{"norm_place": "pre", "init_std_qkv": 0.161, "lr": 0.00373, "seq_len": 1024}
Each number is 500 + 25 x the weight over its row's rms, rounded and kept within 0 to 999. Layers, rows and columns count from 0. Numbers have three digits each. The size before them is the row's rms in percent of the matrix's.

# down: layer 12 MLP down (transposed), 192x64, rms 0.225, rows 52-82, columns 0-63
# gate: layer 12 MLP gate, 192x64, rms 0.125, rows 53-83, columns 0-63
# up: layer 12 MLP up, 192x64, rms 0.129, rows 53-83, columns 0-63
down52 123:498480467495522468473490479504497480485491532466505495471528474510513485506499521475497525477425528452501500523514510487437513495535558482511530486539462474546500495481520496513487483515503479
gate53 104:504528443539504544525508532524524513500498494526508553486496503490489544495483507457524513483484481504564521480486507548490505467451497490480560499504460481502500504473497516508504485517527497
up53 098:512485483513516472510523506549463490491543556499521485476468502514527474469484483513486555482501527479522504471483531500490500508490555517450539487504500473528491526530526449497499504524517476
down53 103:497501452504517485491518490536516474488493469497526483509483498461493500494502487501523506502485461456493547545477527513489494450530501473529545523471505508492528512508466524504541484473514577
gate54 111:537533501503508503479513479519447516500500477506453531504497483497541537476454425478503487510513491507493538510493501485451457487533507491481549507466507507512493481516500478516469513539508476
up54 109:464530495475482522517505503476502488520499511524506508548566532460464485499479505520504536491548478510473541514507544475506491523513548509493498513504555532493482487477510513541510455504513510
down54 115:503524471497499482456500492521469480530516461502500513538511473480487505503480485519514524460477504481517540560537544516497502460493487468538505543470556496531500490513531477513499507471536506
gate55 078:516519507484528483446481469497519521458484486482512481523503470510520534519513492504444501506506462496521551527515557533520472455476516491535510503497482507473465493482501493537470473526506462
up55 108:497521565483479517514469496524506490513462483461510476506532495477583489461519493532495485529482499496465557484497517484499483475481512485524506515493515494471470491480464507512454491524497473
down55 088:497527534460534439486503490496506499508455519509492465503482514495509489489513538521511528449449475533512551506503534506512506487532501465501494546504495536492494471515473481551467512500478492
gate56 091:480480514513475480488503489523517498482523466504488509490468504533469479509476520552535516508521497506517549485551499495527511483489543517532461514452485490549495497489490514453534558522522494
up56 106:536529496527491516528518496470500471529499476508531455514507495423437528487497530519485512490519493466497541501506481505462482535450489513484519486488499452502507513498541512514521471501488493
down56 102:494478498500488509473509478480484503521514468482517511556482497457564500465495506461491519469577490499479480488518490473507513525478480500460504483488543480462461505523488545511516483498524497
gate57 080:468515479480509514488491512513515500479463513444500489449541487517505487510521517493513488508449493493543542480519475496494474510522484537500480525486458511490481462456518534557458509500538501
up57 084:429507457524487512505469543523492459501493498487496491505506483503511483516527489487519482508429482541500512521507475494501488493501518552486482520449510484488472465506510531550474529485501532
down57 070:516480551524478510529540517497467502499548475544505515536466505488497498476490520479503527484549537482457480485490500506510542493505508453477501453502539479520522543516489493469541489490492506
gate58 118:514500496447501504491485535545472474493500483501509539498481446511501465559475438508538500497472467520465503528496503443503450488518469503483525503509527511511523522487494491504487484514503520
up58 111:467514486498488487505510447513542499478488523429498462519552546525503532474498507504455492507464461489475521510477508518506487472507498511514472492502494489471494499519514535510441489492544494
down58 119:520484494456493476466484520530464517546513501474537494534508485465496536513510481527507506510535509489489511522521456483518516434496469500431493501484494506533488519527522501524495487528500549
gate59 114:459508531499495486493505496497508467485520491532510562513510504486480457504500489481499504486471506453468562531519516514499487482515460482508556479510485466443517492492537469492469506467527514
up59 097:488500482458513480485468554534499482542533508497499521507498508531528478498487541512479457456562484489507485547480508461545470490529504487485502477477511474482483538521530494501499525475504488
down59 097:494456497558502472504503447528492508479465505485515462480497508501469491478473514507489497491481487518437508520494515469533489514463465510509492515458521511505566481516483516503473478488495554
gate60 059:558533476524447505487506517473503531544474471530490530493504529518520570519479511471491527493489534494543490510502474470495528519542471511487518493490524525502516508537529508509515495513502533
up60 089:480493474461456429507526526451492492476535503478523531480508482520495482481527503480540532506508512491553513466478461492504490514492504501500526488482524539462545503487490504501488510507543532
down60 087:524539494514491468498478543510503496550466489498483463494471540477499500523507536553487498451476486478495525497504523458522489470538497432529505535499505502505490511488528460532508513496522489
gate61 100:485529506488492502526496521474582457472465485515524510513483505506503546549504464512467477513491505506465536541560499507503528496503507486483498489504520466494500527539535491537493515508517479
up61 090:488485510512500533510496462481521505527508478532485510518499495463490536503476501511521444490452479497510502480545495495501491494503493500480506521516469541537513518473567552485441457533490510
down61 093:464533505554560498501528510517466501547492503516502497530477512496503456496489508507446481513469556479496517467505508522488477513538473521512486521528489500518495529487560486464492475504484496
gate62 116:511503526519542506506521518476505504474509500535505508538489543464510519504509486483466512487509512489475471511517470471482472482501523506547466492467494490481503488520578547443493543471487487
up62 119:489478504505471482517518480517537513492477478531525500503469505453485519483490466533472561471518481481511536526509463501485525512508554504536472530476448508512512535508464505489511509461533515
down62 133:514479569491515524500472476482522518477476491533459490461493508499474494488459513494510520501450469529502516489457452474493505517495489545506526505478448506488503523517520501482528463453510509
gate63 099:502491498541520523503506527469461501501468504488514506501488509483504458518483492522539534532509469550506486510538520531506517528446492502519459490466496499489494525504551490464565468476492473
up63 094:515482504429531470494471478527518484487474520510494485489483516544484541561531524465494520506518513496512511494512510526475505505551522502525484468516442496477519488489460468531485504497521510
down63 091:528502492531465483477517521536516543510545496506486497530464506510513498522520471523493528547521513555506493488450535501503489508473456485474494501494533502520459499496545504512502514531512561
gate64 099:496521511500532475477513513515499526538534473482543504501519461506463474490491528525483497480543467484540544506515499479506486484460522471482542481489493507477482544485530541516518550483514541
up64 099:472463494478467477497503523487503469472520513485506510510534489459513543503450543489500494495487526467460451513532509458484513512476507519524477516469522498519489477539530538509532500482490446
down64 093:534505493531483521461462496475490508506506490529459510520499513532543478497493472475539499532530528529481476485518516492536539548505484522502495449486472472489522530494468493481439505532497509
gate65 094:527501508532526488521484529532525467509493481481505561512491493471519458475528474523489520485489512496486501547499541539483481547482482508506518478467487553523461499535491479464490502484496455
up65 118:487515474472497496508516438493484464503487522487493529479509486473520513568521505503528478519476508491498468519500511491533512503472541524510550506512532553460510493474493477449505477479535475
down65 117:554525518520530477500496557498503492470528520530477546513526467555475470469514459511473531476495501477511494497484504484476506509480484495490504531472516458503487520499481546508481509482444501
gate66 109:518492495511521492516471477533494539483512443540487575513484502513491533462482487528507497516537489525486483500547481523519514506493503436494513498494512544523509500510517487493467518546505464
up66 111:452492511516486522504538482506488508498494558513463490513524518533495548512452562522490513522526541483498488530517504493502557513533498486477479514523525524517527485482492526496539492479497537
down66 120:503482490524507481524504514538477506512530465524518522541493514486510532474484503516532495466487506505492484510564527488524579537505513498509506532460523526516500463494473521451507523491540495
gate67 119:508464536462506543532511535527510521499517472484498498491490512485517571472495486519473503512510528514512528525470509501472497527532523494518502465498479489503485470530541510489549532445471531
up67 100:493552433463503524503494512539440490501494518473523456521523508545518501528532492520510533493491522494504485509524496498486531504504469480529467524487526487502479481494437532517477490517501510
down67 108:490480524472489460488483464555498515507519474496514487525482513505482519507487477517544500473511554483530537485515502484446536484513502506488461501511514499496529486457491474543476468449538510
gate68 085:503521530536515490497498513465537465482524502482436501501515514516484495511521528517525489534508506530506473547474498484500466498532461453483471532504518490478481531450538480514486478517485548
up68 092:464498484499507484470488476509448552448469513484498512483486573509499505488531541504495541537486492502501487529516510494532494509530494469467512474469484492531499493549521522493480508513453507
down68 082:465499463506480495491551463535481506477460532471528516500524507508494490531481503495519530460477569455520487495490490498501559483478504495504516480512483497548480494508512476464485493457514478
gate69 096:507524516470530514539489499498490473515464476519534526486490483505498483555485468491489504469519498460462536507533473496498486475480520477503520468448529516457479483530457467509489544541501493
up69 102:534511496468488516464485498525478507516499497466456488490512451530517476538455458528428536485457520498496511481507518494497494521500491497512511513554492474498517470475502473495534527537495517
down69 099:517488533463508512529466531537502531491496472465473541479525500499527527521533480517464519471453503502537476508504461537493495533523504472485556537515501515483515472482493510546516494523490516
gate70 123:498544486506496474494554540553504496480525482527509540546478531508549502504461490503492515488505541538526515492478483467524487483458520477497481505496497494485480483503503537504474452457480509
up70 124:504529459498510510471493527502474548502518502519511491529505581499489465503519542470497450499534508489446524524503465515503478509478458544490487482487511473501489507494467511463483484489514478
down70 124:522480514493483483456490473494496493526518466503504483501501484499520484465496567463489479497433513480498540529522517519425499492531477479508494531500481495504520545506519485514478476454508495
gate71 120:524486563454455480517538515539458495489498488472501504532532524494501472518434475520506493497506515486478519468507505499521477526475477457462462516496514530527484490492489465503511468490506515
up71 098:519520498489528536465487495510428535470507493517507533523494531521497507510463527528530490501487525453478495506499484444473494538521502555534494461463489495520492478498531507537505504502511519
down71 099:488510521499538502526511581525494497525490492528499520504482484487487488519452467482474496521450519542471502466512495494488478505516526472486486485511450533531483462548472496489479489485465498
gate72 111:484514496528496493491531473483519463446513478455483480529528527513474495506451555519503529477551485506539491527449504498475466500508464494513502493529491544481503506495489509482521467483527474
up72 112:529527499498526467475522443488519516510519518490527499535479491506464468541499510566456474497516551492498504527506483494485455521485473511552489501508461505482522495504529491500542464494491508
down72 117:532537484511505520490478502508506497507474525508460512532518524534503486499519499516503502501515489503571457526489514527500489526476468470501526549447540504490507537462527528475524503454484534
gate73 082:496522494518485559493502473526495474558534520521532520507516462452486504490466492521502496510442485540535493531485510502500463494525477472473498518514500488512479517483532469529478473471485538
up73 086:515521511532449477511500514503520447472500506486437501494452544533504529491497472542497479524505519495539496494507454525475487539497531494501505506538500505446502489479472484492484498459512487
down73 091:477481517518514509471510487507527485520547464494542476536479504499487495484479490505546480519487472476512518486510513500479530491551496539478464458511501527534521493470474471537479528497569512
gate74 089:483508496513490471498542484555488460492459522478472527530491513553521510486504530462478509501476542472494520494502552497477537508513511494503474450481505517467497461502478545483503484469503472
up74 092:484489463476503456494505558513463492539507460468501515481474481498518496488523501506491460544528500497545502495506475528521493496514490531517501478430546511496481472496515500533489516480449526
down74 101:530514480517511499482544485477504495502486522510471468495511484527510520527513569516503502452429529506510534506462541517508477493490530521510525541528476504478510488553466500505513473494515496
gate75 081:525483537522494514514497491464478457489480490496523489519505467528478517545492495513493475514464544506511526459495444465500502504479436453522500530517530495510499549533525479483531497493508505
up75 091:530518488510505502533488466478530471480540515493479477486539522472460524498521535519505504517490449446497519527501510507508504509482502475468500482528467476517466524517515471488465530440543486
down75 092:476512492506471555517522523510511470512513537487500502472509506489528504477527517481494563481526507451571504529498525511491542511501520473470488455497479493482476531492527479504514465485511459
gate76 074:480533455484505469469512514576525506548478507469502523528510480489501488512531479540480540499530512508489522511514471498481536498517517486529520525462500474524525477506544530524478513525498474
up76 085:491501489491494456484495493512445472452445445522538499478478482478498486517517472503504505507523517462510491497479493493497502492500491438473536491488460460540526521500496479540465533497517513
down76 086:500522484516503455465483483555479477513489466488530517469486534450522486465443503538496458537524469500497497442497500466497473503506496497542497516505478508498514499451485497515474513485490500
gate77 099:489519466522521471499541499496521477493484488496475533522509507466506479507517514537467522485470479467497517516551493535486515480514453461543470492480518461528519464524507493487477437478525489
up77 111:525501515489469537511541512436512492511511493490492429500480509513465520534557507487492487504511471508523490508497463509527490481482480500493487504510508441451481469463487521506494482550486502
down77 101:457503513514523538487510519499484500517501492495470528540544491492443474491465498488482509514461519537499533461473526489504466518497507504518541509542502522485527491520527424504517530493513481
gate78 089:509528521497486503487511557483458500501491465472492532494471471508455456534486462494508473502526482453489514507507501545499505528485511519497516482529525524459521480484529562519499518547508513
up78 090:549505519449501528491551472466506517521464519540520526480520467526497495523483516478521471516457477515491495535532490501497505510482489484532513515488445521487448486452493495534474512511498506
down78 098:528461489493482517497441475525525511485518511497511559471533463490522480479512508472530504514507488487558490516516482510505503492501520522457531468473472519494521514484485529511533547518503558
gate79 104:512491511502523536486513504484484444499531480489516498533519489497529460532569475507487498500487515496513471480488486479525519467560532461497545509519521466457482470514489483469487492471512525
up79 095:513503496533517522424506523519477499529469526533481520505490493518500487499485507517523595487469532493528490512502513460497516486504518520542494479486504479502483462499518523488456505474518531
down79 095:506491516475510511546482510526516532511516480506499525512512516525453496493535463539461534505483449517494544523474481526500502514477525468490529492480478505493475507507480456530549564512500484
gate80 118:488528480511496474515507510560504521507504490520492532483470493481436490494490516520469514518521474438527523523510501518487530468525511459504484470476509509457483481464458502516491473529483548
up80 106:552497496478495496513520489548523507497484518524487509524485508459497520448555433451523481498513472480497509491513478468521521489532538506507509476482480504519540478491506473535469513492523532
down80 106:482493495489525469564458481463534494485515513522525481492475480498565508534449515491557504494471501512498496508515490495478505490521514531557519491501480497524500481512513524446480527484482492
gate81 064:491492518508492457471477484483504531548496509513456502480523497468463493505534523549512497523560513492479496512493524462460534514542486458528490477540550497503503536478487518494523489485502501
up81 072:499493481521536479502512522492468498524472471494481497530511527525511482469488531543497511536538456486492485479550498496512512505463528455519544526498479511481470454514489469497485510494436469
down81 066:490479529494528503501575495520528506483522505511539523514529463524516488510476468450514529489472509471534480517474449513472508485478516520478507443494478492522533495480493514473522466533505502
gate82 093:509496509505538483438470487473478499473551475524472542485521479565480510502477552515519504524537510525463511518523508515528505475518518501507472497483508544507533502491474496501505499524504545
up82 092:484484482506484501541500494484486467520517507488435508536492542489467489548460523504487501500514503502508507535470516524489489502508508500540515507473530494509548493445465491484491554523473552
down82 101:492483521457509505499491491473481476502534482463465532507532548497482453499536511539536525501542535495518511536488500510498455483501486472530505502472531557501491518452483471477484499481517500
gate83 127:524539523495468493476508494543547521474505461518511488506504533503515513480544482446493539502528519504531517477486483477509511451544492464492464490473507488501521499500453494538482516493483547
up83 102:503480481554517506494507505520502479504509467490497480472474507513534504517457475500430497531506520518495523508469528468492488507513545541541471523475533508484512470540516483518473494468525551